python train.py --norm="rmsnorm" --parallel_block=false --beta2=0.95 --decay_shape="linear"
Each number is 500 + 25 x the weight over its row's rms, rounded and kept within 0 to 999. Layers, rows and columns count from 0. Numbers have three digits each. The size before them is the row's rms in percent of the matrix's.

# gate: layer 8 MLP gate, 192x64, rms 0.231, rows 187-191, columns 32-63
# up: layer 8 MLP up, 192x64, rms 0.232, rows 187-191, columns 32-63
# down: layer 8 MLP down (transposed), 192x64, rms 0.18, rows 187-191, columns 32-63
gate187 101:457526494521463492462466457490474492525525496475498524525529484495509564554534500484506491496495
up187 093:523507530556476477467487485524501509477491483496494512519450476531495493505542500546537545457481
down187 096:520468528526493502486508505503465452526490501509476514505493516476550509469484459480508499496477
gate188 099:504498499474475511503516503523496516481538520499464458486522515481516525522462518455515491468565
up188 100:524507473480501494463579525544491517518492521468486484518501489477489489506488493504481538473511
down188 103:502514510477521497512494485461466513530467483500538516482518497516544485484479507475522519472463
gate189 094:504522494484513525485500504488511521496523528484564544488458505467517464528537470503512477465490
up189 096:551438539496486496457499490514508500481553497476523501523532500497491512481489509451524498479496
down189 096:542473470477486520483481468492511499564490565514462489508473461511478479517491514473536501537536
gate190 096:496482503513450488534472487450495553449470508520547507510497505530496468471520529476494515507532
up190 101:478482495522542530531504499524525492525512508491517507504549469465491484516472507507456505533486
down190 106:478496478499506509530507479515473489485513536511467477472545477450459492539516479525479462465470
gate191 104:479513505453507469495456511487487481479493581493474492500487502494497476457489498477522514451536
up191 101:469496473509532509483457495513510484488512472508531512503464521517515523484470490525514469492478
down191 106:454471512483488483504461490516516491497468478473514512462446526529489474535492465464490529496470